config = dict(
    num_hidden_layers=16,
    hidden_size=256,
    num_attention_heads=4,
    num_key_value_heads=1,
    head_dim=64,
    intermediate_size=1024,
    vocab_size=26449,
    hidden_act='gelu',
    norm='layernorm',
    norm_place='pre',
    norm_eps=1e-06,
    positions='rope',
    rope_theta=100000.0,
    rope_fraction=1.0,
    qk_norm=False,
    attn_scale=0.125,
    bias='none',
    tie_word_embeddings=True,
    parallel_block=True,
    init='normal',
    init_std_qkv=0.037,
    init_std_o=0.0,
    init_std_up=0.037,
    init_std_down=0.0,
    optimizer='adam_atan2',
    learning_rate=0.00108,
    beta1=0.9,
    beta2=0.95,
    weight_decay=0.28,
    lr_head=0.00865,
    max_grad_norm=2.0,
    warmup_steps=491,
    schedule='wsd',
    decay_fraction=0.819,
    decay_shape='pow',
    final_lr_fraction=0.0,
    batch_tokens=65536,
    max_seq_len=384,
    doc_mask=True,
    train_tokens=280100000,
    max_steps=4274,
    dataset='wikipedia_en',
)
Each number is 128 + 24 x the weight over its row's rms, rounded and kept within 0 to 255. Layers, rows and columns count from 0. Numbers have three digits each. The size before them is the row's rms in percent of the matrix's.

# layer 8 attention output (transposed), 256x256, rms 0.038, rows 1-43,65-106,128-170,192-234, columns 64-127
110:125094130115122121119112090121144121111138055139180106107164125166147158139141120108116133107156102157155104160133102144140156168113127149117142152142155131135137146120141133117118138144165112
108:132092124165152153123132123126180085119121056104164109111135120078108133142113163130129079183152085106112141099122095100097094148086111129106155145146132159131083105125129173116128155119125134
111:144109106141130154110141126153135100112158100157122139120137143143148107180132178122139128120173110131155077137124118120128155139109149113095150147121140103127138170100092122104157103136137122
102:099143154138129146094158146215152116118134136166073152121131119125135108096133166125143119140137165081134128112104131088119167159176136102162145101075117111143138167146105126065149144135074161
113:128147151142155123136124164137084142125126106145168149136158095127169140121090104139134120148124111090160119113162111121094161155080108104136130130101143165119121140124134178143147133169146159
134:145111164125125124109104116116126141109102160114101173138144141126145128122141076140144152103093181105120129179141130128147171118162092118094113102125152125137118121127114090147083097132134123
117:129147128103112127123124090099160134104111128131092154095124092105075077118140167152148138132175117177146129110051167074132123139067161147102138123147132104149174140136158157112105095107152112
105:130094102108095115117128143108097159092133147128177139142099141179148136126154073158132133061110125131092159163153141198138124102137131165137106127174113152127140106119146120140120122090110121
112:114089130108136139104151104075134082146128119089152099110103119135109094127094230109128124147137085152144145114103177087119127117128168137138154124176092144127138112142140137106132128106164082
110:089147174136113111105113107132171109134114115123104162107156135112101062087124152120117121161151121120130146117090141102157124120130130129089123122146129137135153123151193130081073086096131126
095:142119079124123129139126146137138135096094111137153116129100153158090142138108182158139144099117125154137132166114131094142134158186134131194174102138110123135154101119110079108147133128096109
111:099149173118110132140123082101121147145131164130142127099153129167198131110145098125148150139039122131104120099145112128133144107171101140086121121124135142145086135126148138174110132128137145
111:117135149112129118110147152157173143104162108155095145127140115101097037126125198133120124148182108134132074110096155093117113146144165096105170117147111159116126180137133140123126111131099106
116:132127096106075107162109102120115136119111162106161107108105151182151198150137103148138184039076121147114137165142123143122138120147139134179124125168128122136106154144111106165136159140130111
106:100104155155142177107088088107135109158153125170139092119096149127104123085084154177139115151124113167172139095135159129103128096090129175163113176151112144099120121127104121116120136106134120
095:118110137126143161146141108147125099133147121112156121122112122107109153080111120115141116150137138087168085127156127111117128163134116130200150109137086102123126157125140104139131166122108140
118:113114128142122109116119118146149099120168114142130142132150137159126115077158063108122142143127116103122137127189148110121115143131133134183098140086153120108164127142126144156101167161115170
118:162135136138131101142112137079092116126118141123108168170147146134163111125134078175112133145137145096084159134190146116129127126095139127123083101125171102086090111119135091174098103103136138
102:133159129126154110189158149190092124087113067139120124144147116105152082142128137105096136121136102141141116148086118142116136127101098126139085146128136139104152170140135186129171135156088101
112:155161111103108080154113123120069174076122157133126155144095123113157156115147089194101129085140141126112156136136108158135122089128142133083081120131150079157132109123145148169119114117106155
107:106200149117151153143158130129131120160100133138102094106142139113119174132133154116130125146092111185138127170144130074139130148109129150161147147117124134128100133160138110110155172168140065
097:171140141159102155123092147139118111094102146131167106161092163147157162128136111160110137107109135125092142141206136120123105111138123127129095127105143099158143102112161078176160106107108127
124:148139141137112103144089082095111144121137172112129131137143151139184178131145068122125140088093159117127154149152091221116154115138110132112085152122145125152099110133093076147123077131162141
121:144117075139146120125146116173125131109153112144126094136116151141106144147086147134123101143110136122169113142121088155093125167122146121155114167115103147122152142133095115115156174150130132
101:143120124145173105111106160147102171126133152141131114157142137139154135124125099152143170119078114123153134164103108147110157105126086076104136134132149110140089115146131073117105075170134112
117:135150090153113127120168142146080106125144105148129122117097137076148099112112132113103122157156112113147113089100105104118100142110144114146164143133088091136146176141157166121168144141150167
105:138130139139126142144156113130120129117125108116141100117108124102095130145136181093115102173117107112118104111141166105134117155113125129138172145125122128140135115116092144124171145132101151
112:158123126176130121116136157144116122084171124173142145121135128178148173177165094146112137128121142096141137131156132161106135150128177112152107141118150129109093134107116141114140107149101183
107:121166182104121140155152145097098144103117136121112124152104137107121089103121142176124159147130117147096150135109147122147113062129113160106092154126142135119134089117116111135099125091097118
119:159137139140139089141088115124106124106119141136134134140138171129179133131132074153119130100124126126106153110164104140146130074126125131085084150104153121110109113132165165168116122093113149
115:142147081175129086139124107124116152119149120110104097124135158126131153166134148120151107092138143140132113108105150165135074096174113118088122108129130122140120148129156129109105104138138157
107:102116142133156117115127118093126095135120133095108136126132131116120124097119143082089112120138124137094153105144150109133098118150156167135155100135092109093147108090155110165118129105159108
111:190129112123083100148116110101098153117102135099171125135160134157171134142156082186143116069087103145095137121157114127132132120137138101113103141143130110110153079127136115200090115097120112
118:142108091109142137136185127161142121117094106083104118119090127094078089150117212098102135137140096131146099157077122070132107163136138133122155084148078128134151121134132112082130152088124115
140:141106144121106135139093121105139167128141171096136165157140132142137165126157071122116166066071145118094128159152106148137142102170119137110107111141137103128100106132134086151093109123162138
106:117139133108145130154153189144155144121120147133114154165123126131118125165109163119152160125125131110136129156121076121095167105142105117166135132101138123083113143138094153080158092137074135
122:167098091132112105125107150139116158095125130146166126137133156168187157165165062116114145062107148141130133158189104170124143122133153109134104135133151116146135149115118103127148136149127118
122:135085132143146160127142101112153102161110124118100146143096108117080112085131154088099117163143119100128130143164185069135126158111134120101106069116139111134158110093158109138110086067153141
107:159159114160142100139088161099095175105111161112148122134120154128169145176134065149163148094103138135120129164145104138143129093131107115092131155145148143128067109123095085155139089103146155
100:118119096098150162142116134137123155133137129154098138134123123125121121118105160152151142159103148127139114174089162111102136180091086134113190104113121161138136156121096105094136135167117138
132:129113115122158143137142142169134146120125096139152108112109134125095101141115193126120125157145100146171084129112114093105138163104128119143193128125108129132140133134111150102163156152121112
102:164121097129109097130114120156118159125150098169090105177183102182172151155130079150137095084086135101155148103135113168132161123119119079113094130125136156119153135148110097122160135156130134
121:128160094107135140112171124152141080141092099125135073078090139110102108147110174110137145158162100133162092112124113109121117141139147126140160143140091126099143161140133155103187178148104097
088:108100171121109169125111176139161132102145117132162146135095171170145154133137118078115073190133114108122129143131155136166111168139149102103157125133129151105112094115121154102129113171147134
090:117115117140150128106154115154149118126137157106132121112154157113172079131122132124195133150161076136131112119157140174145108131143160129113177133124107119108089135146115090107106127143087127
099:163122149137106162138115136130139106162142107144139128164107161164108131126125127112112076173166123079122133121125173064115121202131129117062118093119154105145162094122111151126129106173129137
104:088152126118135101157157118110081135124155148111082102151140113107068163182117127147142124140110193122122125158127151140090111112144102141129117140179169093143144137142109127120142118145142093
101:143139149138135145098137197127096118178105128142148105122120137157176094079119113110112173103085105118099125169152149133155198112132170092141154146108107165149072081171143147123111106110087133
093:139081129121145119144107129175123148112124143125116106138124086121090196121148140142119123180106106143138146119146133109107155139149117132128083110119134120106181113128123155132151115150088118
097:147154114107142108142156080128168125105103167171144177155141130128103175139132140150148124087129133157119136141097094130118151082144195139156104196118099156123113159096142120163079151088080104
114:132141131118135149114113172134140100121123144135148137103155129108169095110146175104184163105104100145116110107121143130171150116143124099118124160087064168128117109112136145127114138117089161
096:130081156124124145085105124111137107123144128084117146116119125161151160137138177112107118115106121095110131150175169072141135149113089135098131096167136125119140109132114139077119083149192168
101:139164157122133130133096121178174129086147139132162159113131134116171136149147110106161138134084103118144123110138087152155086109114116119122142147158072156130123128109117115104117115098139129
096:138104115084102129152117111121135121118146162150123168131094079148102132118110160126130108148120143115097149129107173102127093121176146123104101101112138102149192078160121133131146147144183117
094:115148141123099121167111118142145138096135152116136110109154083111134109140161126127122145179123147131150134117156143128115100086142149142120157110158109066129175067153064161101128132130103121
087:133160149087133113180137161130158149145147110138154167109112124135161157133164094104134116127163163140129118159123133145084140116142126101137130125124124115135129113093139140172129095133134095
091:074093152132130095144141133147149118139112099114101125123131103137080118082139115154140115151135111151134152158146115103124096109100112158132134150136188126111139162089117148121111128071108077
099:136102131167126162079075176157179137157161126138162146113109130108145077101123077105123130142146096106127103120153147141138161126093132140107187135101088100130115147157121096137145085137101140
085:099101111136149156117107141092095143135160088147099128159106116120117152124162140152099109160137099137163120143120117156118157152117104104106116123149166130158102098093128097105169129145126156
091:103149098132130148120147174137161102169118081122155134108135126131147082110115105112118129175152075089147126130125118151186121149122167123184185145086138123125101108154122144143137134119095127
097:157152100133100138138116128140154141151139170133155116161135134137098068116118102132114102193128123118131157105135147148129127114152201139138125141106113091116137149173134092143135136160087112
105:159139153132118103188157143124176133132099181147137115149111139136135107139131137070137178080148141139143138121132130147142168097140146136130099161175102157149109131121133139178159113114121111
099:157151161146163115129147154091108123137114141157150129111134120094135109091083129130124124109129126175128120125111119135136152080127187127188133180092127173159111162107158145177104168114096134
103:127114137119137095153099104130119107143139115122090137140122095144119122119099087156136150150082165120137148110125099190123110086124127123183136112154154150141128172102146097113111190125159037
095:125123120123108135137110121132142136149145152115141137128138107115116113124088151131131124176137163118147152145122172095151120130154154145126050136132136093152208129157150126134122095135104154
080:092140163180136096128085111127159169127138133120130119123170103103118134147093165113123099161122160129158139105086100139150129133129133153140106144136122124105105161110128124136084136125135104
085:108130096156127115088079100119124131133177135097084121155132089136125138138099129129129101135119128111130139116131122140155098159088104176144056121143154108131119148107110118122125121140134133
096:135144136105120144098118168098092134154123112146127118101131105148146150138161157140131157088135146151135141161083165075086133131074076075100125134117153107143115091145123148105179089150147135
090:136135142153105117151189099078098108126139140111155125134099186137121097158115088146103139101141166132115106072130124107123104139122136113145179132138134145149082115146131126181163133103117160
089:137095132146134126046116147116159121152125133151107137089125129152149120091119163132105098131158158107126118169117181109110175151117152078104136094112175154124090136126126086101110136126103132
101:124146137169149152091128154147125147153145109164158106086139126170151123142110128101134162133130089131126111123145135147130134109138149115153153146126097144115075155154122135110122122082090139
093:147168170122112164131157118121139129106134146137176135144136129105141135103107126151142168082135133138104129142104097120093134074161142120117130156087079114130096099142128113157122127160119158
095:113154175136132126166158161119113108118113145127144091107163141073178103119110116110157151128115110134116096101137110158123113095114125133139168177112136170116094144151127140169175129137103113
093:112145126152094126146095141089135097131113079102124120089144125121143138129155162125110141115144168160169099112136153100128149133144116137182117140127129152129145132093096127154143114123157151
090:143122148109117154119148124120157114047106134087172119119164131103155140117115121114153098112076121104128155091141102140142100109134148107116128138118094146105159136147094101139142155147103160
088:150125099111107155115150159115130125131117150131147171116106122125121104102129157108127111148114105141123133131135161037127145163123191117115133123103127130135175087131144147125098148126125162
095:148121108092114139145168109115090165129103107127123140154124120157080163136127134131081114102156156179148147158179126088122130147105114140124074098128150128126170133142133130103130154122153113
086:108094121121122119150150147131150147161107127137138115115109100123094127120156105139066134139132094135141145110117113113081109131136128073129104146084168126121178112134170160147119123122152106
086:149102147131127133088102134100119107124131138113131098123108121130147104060110080190133110103152101077098095157105115149099120075122122090177158127160135152158089157171139136125154149164126086
092:100132129145138109139142092090139121103112124140090124135165160082136145141098165133168156154146104186114132125102107172134130151157166160150116117131119149132105155084121148150128172097082092
100:125143103092127140136155149118162152109118083111124113160141142141119132098151156141123107138131122122151119178153139133155132128164111139088084126133177094125203080116134163070110087156094116
083:188144122107138108131173152157106097153109135144152093117123080112155096108151111111133144121095091164149132086163098103103119157105144088092138097039122124153127116167150137173155141103115126
099:153102097111096142138090109123120136163129119156130124131114090131100162127159123110066152109137169129134141156136156077107154112102090119135124107127097084147141117113124163123143134114153120
077:122165103126155104098118108146122141101138120123120101131137122150099129122118143144135154141137158109085096125166146140119175122156136141150152111144142108140129091181120122114134133137163131
097:141179083138121132100127115128114147135148130176109122109132098162088129080134128148131115129179144119133160128101154066144153137149163095132070137079168096103122114150164093154109132061127180
107:136114112144150171148139121095154120072162119148135143105151128135126150109095159117146134145127070162136085123133149033122106130102170125123152144132114115100153154158134136136118129092078140
102:108114136137141070166115139106137145111145107080084150129154134116106142107138107158138139177106151165083145148118127147130115099126169180104110125132174106118129147144140111145083105133125111
105:138112140133125106162105083098150141131126149072122141121147141122147165096169142140118162134121145147106142173131102156132127099145083123087116104139173090133138111115118093173093106137158145
088:144172157119141104101166176148102086108162124127125143136135151125136133179165163123130101164137128129116132137093111072117123131146147153152122161113131167088115155112131169121134098112058135
079:146167155098101125172117165127096146158115149145139154122137143115120117158128141099114137110093126119119147146143107126144173146158092148176061091126126129145113163102117124120205088101132130
093:092143185145120153118117103073091138128102119141109150129167174129171156037114136149102127119123149111117113184103158184107141120134110122106126079136142134168113117123139052126089100091174128
089:172085128089156156152161099131112145113141137094132118120115124093108156104144145105125137128071135099126095139144125080156123113142140173138154108132103145125180118124150151143133148154109121
094:131127105123133150116185131127138101117070140159130153135101124138113141134099113178164115134121100107162107137118120123109133153072150125097145134102140136128148103139134084069166134153131132
103:120132096143137121098125126148131134141138092174134119124119117110113089105125129127137139135132108167121087152092174136121143121118115125144193140162144117125185155148148154146086138131103087
091:128106152129110106143140117115082104145121145105107154125105140153141146146127115125154143139153152125081154143144160097130125105143157136116174129182184154105070173157165142153115138154156105
086:108144176156109128114109134191145112121067121126154151109143104135102115131139068148107148153119128152116135142097094098118113109128083114104175118156133139136121128163136146115113145153134103
108:159112111125168088140117130126170124129141106157138126089125085138090124099162163091130127149095084170106133128162118037133101142144152136150170145118101172099160147134146124148114124094101129
104:101071149114122098166131077136152176112148164103134114142138078109116138099169101117121138159092113110115109103154163118156140096133091141177193122113133106151165146137088131162111130135086151
109:109139199136091104140128075147120131159139128126128178137157116148173134159149050121120159097117183098102127120152138176141188116144105111110122103133103135125097148123128125120119077099150135
109:111142134129105147152169106147110103137126132093134120121075125103132094148108119140151113150124096106156129077167114140122087114127099109119138134129124153121150132144128197135163181204103140
091:122141116121079112151120139159113163137121151107121125153133169129141135147173103120145126103141143085120130175114150174130124146125120136129109104115120104153171112088142118120115098160132127
111:095121154135131119136059100111124114145104115147120129143153124088160164112159101158136135141114136102128140143119133175139123093147068141097129095169128097135092083089130111078107122100162130
085:125148089111134126118126114115151105132147129086119118166129135103137129136104074138114116129137082098134089111119146152129127114120125116118158139134105093135143096165120195152154120149138112
091:154109114103106135168162154099151130121130092131144130139135100144114146100134173140105104117116152118131101173148133085147120142122165124099125053106122153093186131113136098110121110136128139
099:158103173146116128159099117114106125133116124137147159126163136150142136108155142128149129095149120132087110164148162215119176158141127136113061123119149139116114112133142065164127105110159109
090:160134158129146136080123108097132145133134103178156121107117119153160132137110130129104089093130122108141088149137111176120166157135093112148120142143160155141127117066129079069132153137143162
102:153093168167096118133125089093117111145152141136126115108138156161116138119127091115108114117125143097096170102182119146144146160124129118161128135133135186125130140099126110106132131098156130
099:156132085116141163127150175145119131099131113134152130130105147108113143120087194150122121137145127163125086146132123043140104147126175105180093129124140183152145166141155154170152122119098135
106:114098091144118098128170154111130138084122151118122141138095146117080059112103178156120139123167139126162091132065122078121107147125177163133118139083126154174186163147105121119136171149089116
092:152094089140123114142101157148100123145158133159133162151143119109125139148157070136128081100100146084065130127112120134140124115094113136083123113124127132121098104077157121157120133126133132
104:120113144151139113089139123147147118130139117140143156113139099139071131157141173111111101125177154151135108143120137098151149128136147124110147135138120138120154153153123110092097094100114118
098:080139159154123151101083122124144146142168114147162097112092114132155153119130121094138124151149110128133156120130125099100133157147131146146138182144093112145100115127132143142125127140123147
110:156108125099109124113114141084151172103143158089094132104142143162141134124147170131129126097128139141103136137143164125121143156126147123122086140121174140147129129146144055146134097115144126
110:122123137105099103156139166140129160117146148105112155133146124132135152135107125151131159077106165108126103129083136186119141110112099138088116095105152118152124092134094089127131116143138152
094:123158128113087137111123163168159150122122103147166105145133123149154181122177130121121133119101114136147095145136140106136153151121133086161177139086114179122154106094132107088142116141123128
090:111139152140126156090084121155115141162120123113149102149114122131156163150152111081087118149107116107136149137140126202128129115163118109156129145119099111123109116119134185140157148137142134
097:109091144130109109130149093157149081158172158119137160118098113120122119145072124114130184060163141112160107095126127119108126120135117109127132151164113124110108163171116171144144146131148142
090:111098136112103111140138130129134182135123110113141145128113100129117094137153092115141120135109131105102144126166131070150114106147147142131179139111101126143153135132150107167163134172120112
107:146092150121123155105180110116156130112116096149119155135156103133094118121089173126125107115122122141157088131160149086099129152108141161130157148124117146106153129137125140101096104134110185
086:157176146124136154117142116174111097141154121135167158130109107151143139175096115109131117142113109124141157110160112084156139148098121127128160119143073173081093106119143156096139111115101144
086:147159142136173135140134099105122121118181115103122137113112114120086091121092147112072143162120132126120122077139102095126093093120118147139141123167080083119150143144131138101119139104122166
092:131122133134159096142125120128118103145108154120154120143119116158115150094162142063068110133110112161146168099131071170153100140144140103143093116149134141127154133129133100102149121134168157
092:093089078112164162127160138094158122149140105135133078122153131109151127134126169115130145151114088155174123141142141168117078110125138159095117136133118104145161137109110154092153156149105143
089:185122104114152138110120158132145149119114106135127136104151125116159128099126113130147112132122103117137065166188138074126127093124111091114145132122080172131132122115154163133143115116128103
108:146141119127128128071101112098105168106137109148169083097109114160132127131132145133110114075119138110163114094145131067133126134134081086153162163139110133147163142136147123135135152135146137
098:127095154159134130148080075146140110135114160114116167103148119116150153086145119116105129142117145119088114111158151116145168132104143157115174128149127129117121112124125122118103104100153114
106:131150103134131082145102107115110120142118120114137129115204127110114154100178117146125119157112092129129141107195090152140148119138146120106138127130131100093128087112128089113091061105138132
103:151146133112111106139164156077140098100155114140114147145155147169108143130126193166133131132140103094154126077068123088153118132128146106107132094114113160124139097110139143128162112096109095
085:122103130136133152156165103128134118158144175131101144152129114149136126156098086131138179133138104130133108108117128130134131076102129145125092171114110115127155134143060126125110088091117154
099:129132093101112121154133162177101147113150198114116134143058142145095117131095125132155158192123126143144157128097121107109112132117166145125100155137121122129139179162114162188105110178077104
091:125147082132141092161149172158073104139159158149115127169111122116124131140117129104172126158129065156145125139104133113106117131145178119137094128070144097116182192126145172175122105103080078
089:131141134105133136113127094131168136104112154119137151128096170138121154154124192124141144132147120135138150151084110064119123172140104155122156159168098134156103123130110118140085098198111144
090:089156174124155131154146114120114125136093136117142124147167115115166177151150135118116103097117146136101129165093127165152136115121114129137102149124140168122069151102057115123138145128150138
080:132122100141133129081161164099127139135131107135093145128119127126133116092123152122119141122069139105159123137141143104147125170143141130150105098126135176150129157160188189126092153128115092
089:129072139140156143088181076179137097124119149142147092134111119133106119104104117116127143145153113106095132114138110143149160131134151152118102152136081162118154111129124111128134120137123133
098:133109109145117155087159133118193087132138127127124146169137131138102146120152126141127116148146121111096124148134120117138126112140146130097093140133147168164145090127116058057127134095111106
093:151114113152127118130107168119133164144151143116116138131152134091137129131109123129118135128102160142110131094187123141136109110145087135098100114111148132127157116114173132148126118101121116
106:156108115124173112162104106069115121110106131098106135097107133145118143123114167141127128143107129135120130197136127099095122114149117128079136095159151117122153160178144088128134110158132103
102:118128134159132133099119127174144144113132129132163143113101109155088108122139090149092115177133167149087160140117127095122127094132103134131129111157142105157177119186121089098129099143122094
084:105103158110112155162109076180131161109151160143127146129120115151111172130121170127155124130143119114145130103110097220110124139151124098105112137133114161117128101131098123154099110161180148
094:089105166146132124122157135144125086136120153121135105136122114107134087088149144147112141189109150133114092149115160048151147096138141118153167104105163111107157132158083090114121124173098123
099:125133148128143146099154135135147165128123153107150162104109092121125136133116103165102146098150178148116109084111118138119122110091050159159143094155157123120111139140132088149161107133114134
079:121111169138146090156137131179141111155130128104124139129166111133127095145144086100136156123126138148101101092155126122113135125103109112113137122111133153093136145105132119114184113128093123
092:104150116107111143139080172126141130129134106098136137118140121098109132129119141076162126157153111125130137152107104117120129166137119154128166098086113115135148128118163199155126099164087091
086:097100122146175132123133151127120114081149113149120104115098087110118169128118181134108141167131118157153154104060111152132114106120108142134100149145082125151139140096118122132163139134115148
078:145150083126124090124093154136128130154128124104134106113158121108151111146130074103129154157110093123138129119172154077136123133102149145128192133105136091132126123134165152150155131131113107
096:141148121133083152120129114136151104129127124118111126113185121089103159142147142113153125153139139107131134098179131155168139165150147141119168163099109108129145125092152161135100091131102139
104:123141132152138143094129136085184075136091074137119154128154109115118149103135157129131122105109180110129126086169121117120142184110114106172120139188138142112113113129148142141138082149131108
083:144086151162096124111124103116148166160142144138135142142120145128118172138098123103102113065120149116119107117163120168136148132151134125132134169115118174120125055079134110090094143130177158
100:098101173138107119097121133123120127112131111117108112117107145192129124115137138135116123116149134121109148109109148158157170077159123122174103158143147182111127115106152102114067107104177122
111:126109155130108134111159088163146147120132115134139182103143086121105149118145131135132118135144156124155144117168141133134138164121148128145124144155101132130180098144153133129079099116138175
107:122138168137152106139152158118138137099089087124167145115142118124132111133143177125116137159182133139162153147119111102140112142138157176164107146124097166134134144135155118139110117143102097
092:104125121156131146091097166091115095154117149156151123129147082135095135120145138149095093131110156128064154150130147150150107131136105130135094082109141126116127127145149126127124122114134133
101:124096108139161112107126098106121148104108100131129145114110103160104144128137166123094100120144189159153172134072110162107095156118103131089087153178109151102135116136124101135123120150156118
108:109147136103134137100097122082131113140129107120144136106114127132152157117145129142094144103065117136147090148133152092114132132151136095109177151092132119133089129144135140103140137136134139
095:133126091094118110146126120109105140133151164128128098160093137153144130131072136121144111124163099111137119157090149138084131162091144124131111112133144133127112175129104139134130127094097113
089:120156113131140126094138198153082121156159119141182129162151111108128121158110105126134129111105125121122140083163143104114111169118173104158127087127117167117122141136209187128147135110080099
099:099144148105087139078130130116152133145121092122137130163155136135128192129151108122104078128180169109139161132148085134139136157113098106147133108125139115129103082068175137142107105109152149
091:119172152143097126116116101112085144163134124142125104133165118096163159155106084110107123113095141131113119110143131181128137119125096105139140153125156105119071115112100164133167125132144126
100:099118131108141126163100100113114094164155095128151095112135110160130110126131107167118155147139152170148120137136148102085124091150140146130138139163133116129126147176143098124165140150162119
095:147156147125114132152131150109136100185118186109124115126150152102152103127143100115145128130122137102108102171174153099123132099148151106117138139069116122118101098080119121142147086114104142
103:134112116129110138158144071141169140118146158108094146136122153105098151133124151149154121125118115124141104106162112149131115154135163147098149154154099144118158089065111134135101124149137189
083:161130131128153174113112118159154138135087149099149144134117155163122133134107117154064095090140160100123146092140116166164137144093085112133131100148100137139130096104118065113160139112153176
093:174120103121119121169110124144121134137170161133112138113094158125135066164117102137122137108118101107158105075158118136127116128077152145097155167131119079126111102110115122143142136144143153
112:141135166126088124138088128104115165114122135126140139128117129110156129135164084097136102090108156112159124143153121142150130113106112121153142116142171084139091114077116139139107174135166149
097:117085113162154104116138091144129105118145070151091097145188128095136184121121116137121149136114113166114151108141124178154105130128174114111065129148094144121117118137087130074158095081129164
093:183116114160151100153158104079143147127101133114107117095136129110119107101085140175128122164150115148137130149111112172127128091121120138076115164140131139142127114120097080115105108105130103
094:159156095057134106159109103161096140151139132135115138129119113154142111124110088117100117093101125128176129086167127147139117158083133106099142123091132111133148113135152156134148133135125125
105:127104110123149161090116107113133142128123123122141135088123095153074134108100138119074132100121162137148147117108118087080123115102081147148154108190108121112150140170165130125107140132139081
095:152133094082119091173124149142139120137116117148121068159130137105120157133177152089145091185131098121144133149141112159145117128142170113154112126126146122124102127122118132125129160087160120
093:166139123086109103157155115136129151118134163139126169146113131169095129149123120129172124072138134135130135129109130132139125105136135169092115140135138148104139096083157123154105146089125120
# layer 8 attention value, 64x256, rms 0.0425, rows 1-43, columns 64-127
096:141137142154139126159115067092120112113087120142112130118146126188132123156105127110100128063111166120157086154124109189128156141153142103103137105093110111115173129130147087110141159095126140
101:118141115134144153110117149115144098174130102154170104147140130136119121133068150113100144142103161126129115105100154157127135141125132158099148154129118181118103116138116115123077164133086180
101:072094121135170125138140107129124171154124141092135124124136119139112132094148164105073125131156135120156070109134107138152157114143147115142132123145150114041111162156140094118175166081114151
096:173148155105098117110134153123149131117141126150094205140124151160114122112133165143190147150156116124168102135134144081099142151129129132125105096110147092118158109133142110096153115134157179
099:130135120123128145137109153131103132113106133115125112137138123158132141140130126126147092151135117163154143121098138133121108122167102108111086130156098143123129151133113150143162148125154138
108:106103118161157144145155159130083146118140133121099172128170154123142135157171133104149136140133129078123147162121113113126131114107129141149161141094143123171112131091127087108121126110170110
101:079117166135141092120090094108115132140097126169126121119113069146128090127130144142114114108114127116166161160114152134156154112152145144147119125143161094176138143140152164120116145161146147
106:121133123131132105117146119141107111117134098131138101128084122181135181132122098096126125172131124113129201154110073122149118155133129120109104052154097156120110098122097105137142099094157107
103:109106101116076131117165107150139158079122111118167106082141144136142138136135165103152139104178102127105165077121122122155154135145121146157070178132088134145083124145122112153111145083138147
100:105096151147127123127102147117142103104119095099131133140159129129141117125125099093100110109141126115108207131122117103094136146144123145130102141110114178138161129148135137115104117122124144
093:127145061158120115128163116119146079096153117149079128107145160130111108116119140135106118068121126135153083142098116138122165133121139114145161117105135118118163092080123096129104139130133125
098:153117101100194140091177131127102114136141128120114145114076142172144165161156111081178144110129084133159122141122129104134143107114094126132115125166148146123096129105120130145092117123142141
100:134111076121097115091181135133078111079170123131131114155159160162117134119109127146125154142109113123174141142104125162170088126186153153102127158143093137146148150134137169116122114061144111
101:159136074111084136124151108079146133128109143159187114081092136108169170130122131136153123123149116104129096175137091133151137136136174090157136135164127110167141101123120082128121144153109134
093:115095145186162141176141107124108122107117114127138100159103191144132084115103121148103123107097098085127157134123108138129123112167130136151125145191150169120122124140100081136134156083141136
099:121068126135117114151209142179117125099094157127161135132124140132144132166151111077118154073153160141142144117182118138069135144152160084159164137149085125119129154171109143094125157108165142
096:154092164151100106138158077103161125169140141132123154143112134207104169151122114149153127089112165159133116118156146147138124134113181137135157200142128179126141126145143149123156179148078135
100:153093132093169122161183138154149111135134125098124145121095143109139120121138078147131121098103109155115109139106116121170142125106151141151132145111159153157111125102135119117082123144113145
098:146128096059124114093143165132094120099108145116137120111185118132134116112120173118155108142096107132112145133115142141150113133135130123139131111076127129118113122150130104116132109119103113
095:143123047124108069169121121146109128116106142132096117133118128167106110125153112154141167141129131174095135154116113130134175093081116112058137111156138159166139133137145132124174120143167079
104:146137115124123121140105139117102133103111127121168151143151173110129130134128146119143132127117155105093110171111144118094142111101138122100166109139120111098137127141131155164148188127074090
097:145122124164141138143112138147181103139159088151145122102094171116097122079151111151143125148136124149110096117114096084143119121093108132135169098113149139172098132179139107185143160209139099
105:131118163101134123115074113091123127133125136112166133136068124122134157083140132175128110094097127139112142139163090116127122146097083091098115100153156116150118105177127127149147108126163177
097:124109109106102139140128128112122143091109140133128130140105148082133111147137143096108153122126144169164125143127093134082124152159177084081076126132059158128106137134140114179135141116125108
099:126113138118114114137116124118153161082163130108102107140127141105131098113107143152139122124111129088128167121113118149177205101144103132167135093116132143168108123149164139150111114093172099
102:112167151132120121154150120159117134109108171129089083145155087124115142094131131080119120111135136150183067125140148118102132120122131155140128123162167083096151134152164134134127111137119134
101:122152132118106153176135123115138124133119095114148127146136126137094100126133155091157093176111104118120132138141126140141114131115127149124153146099086137087183114090132138134113120164142150
105:135087142095121127108126104106139118141080171129085128114128165139124142115147100163119114141122168102132120161132098156145116101152140121121097126149140137160106142107113086134115137136164158
098:157124143114178127147095128108118112098112133081113180125135102074145107114159140169090131137053082156141123113141160137149117119124088153108132120177145147133123120123104097130115084140154128
101:197118151115168109149120129073153107152136102117112127127153157154098124155150077132159146115122135151158092119120149116120163074119151132093156135126144139133111128167120125146135091134139128
101:134087118136096107133168095142101150075151127147147089128142106146130116123115094124124114112088138096137151125113110125121113105133129108078100131104141073078094142130167178122106075126140155
106:165111135152156125139125098120117155116107146150066186132100108132139153155149131098119147110136120154145149147131139106105120129133093148118133139190165091135119134036168126122109115091117103
099:136104140082135120132186098126123127124123126167139099130119126119109141117092111156125125076117169136120154122102123152132151107096141123113148135119143092167099110124150141131130092157075111
099:076120085127093089142197146117117138149138168161128132117129106098124113108099154126066135139146111133159108108118118119111130140124111154157146143139117112160147121117135137119119141116083072
106:160180110123139129126142140098111120129151119163110158154128114112131148116098110102202136127093150115077108132117093120105139126118139105115162112118179135104129104115137104096128128132167119
096:146156109083120130103116154110119140119132128099121126155121137091117116172147134147158147147102124197136144113133127110132115158121127144113149130111135139114125118118088139096171133101082173
101:145130116100154114133100132164156125116111137167155105121070120142135092125145092077136112140122123086114119141112091116133123091112104099131159189131136109132123116115126023118101144124122120
107:093086083152109125116125140176125126119164140183119123153100102095108096157108109076129133165130085091111142097140141098091158142119145144137101140084133152115114121070131121131127147114128115
095:057141163154143176131104159111149154121115097104121092148095168113146120115113131143152117138143174128130108161064126138104120089110131121116153130146175136060125118098131122132129104119141124
099:135142114126148116117182155134090139068130151146125161136134124115143118122084130140132142147139149090112150112118177116153134141165141166107124137133154166174119147100079160108184115110155097
107:117128116144128154156095136158094150136161148127138152158096122145140130147113152166107142080096105122133064141082130147078148105163167085106097128113116131096131131100131124121107187129100137
095:146111157132128133110098149085105111183165083131095125133108136106154161091106130120099140115099086133132120115098096141130154131116161144155122135133141123161142145130141120118111113146119092
103:101147120144160159158121123098123093134068134106138126121137096116129122067102157106069144133141141127105119143152108120112105106164136140141155151104098085128106124174129123151152156121101119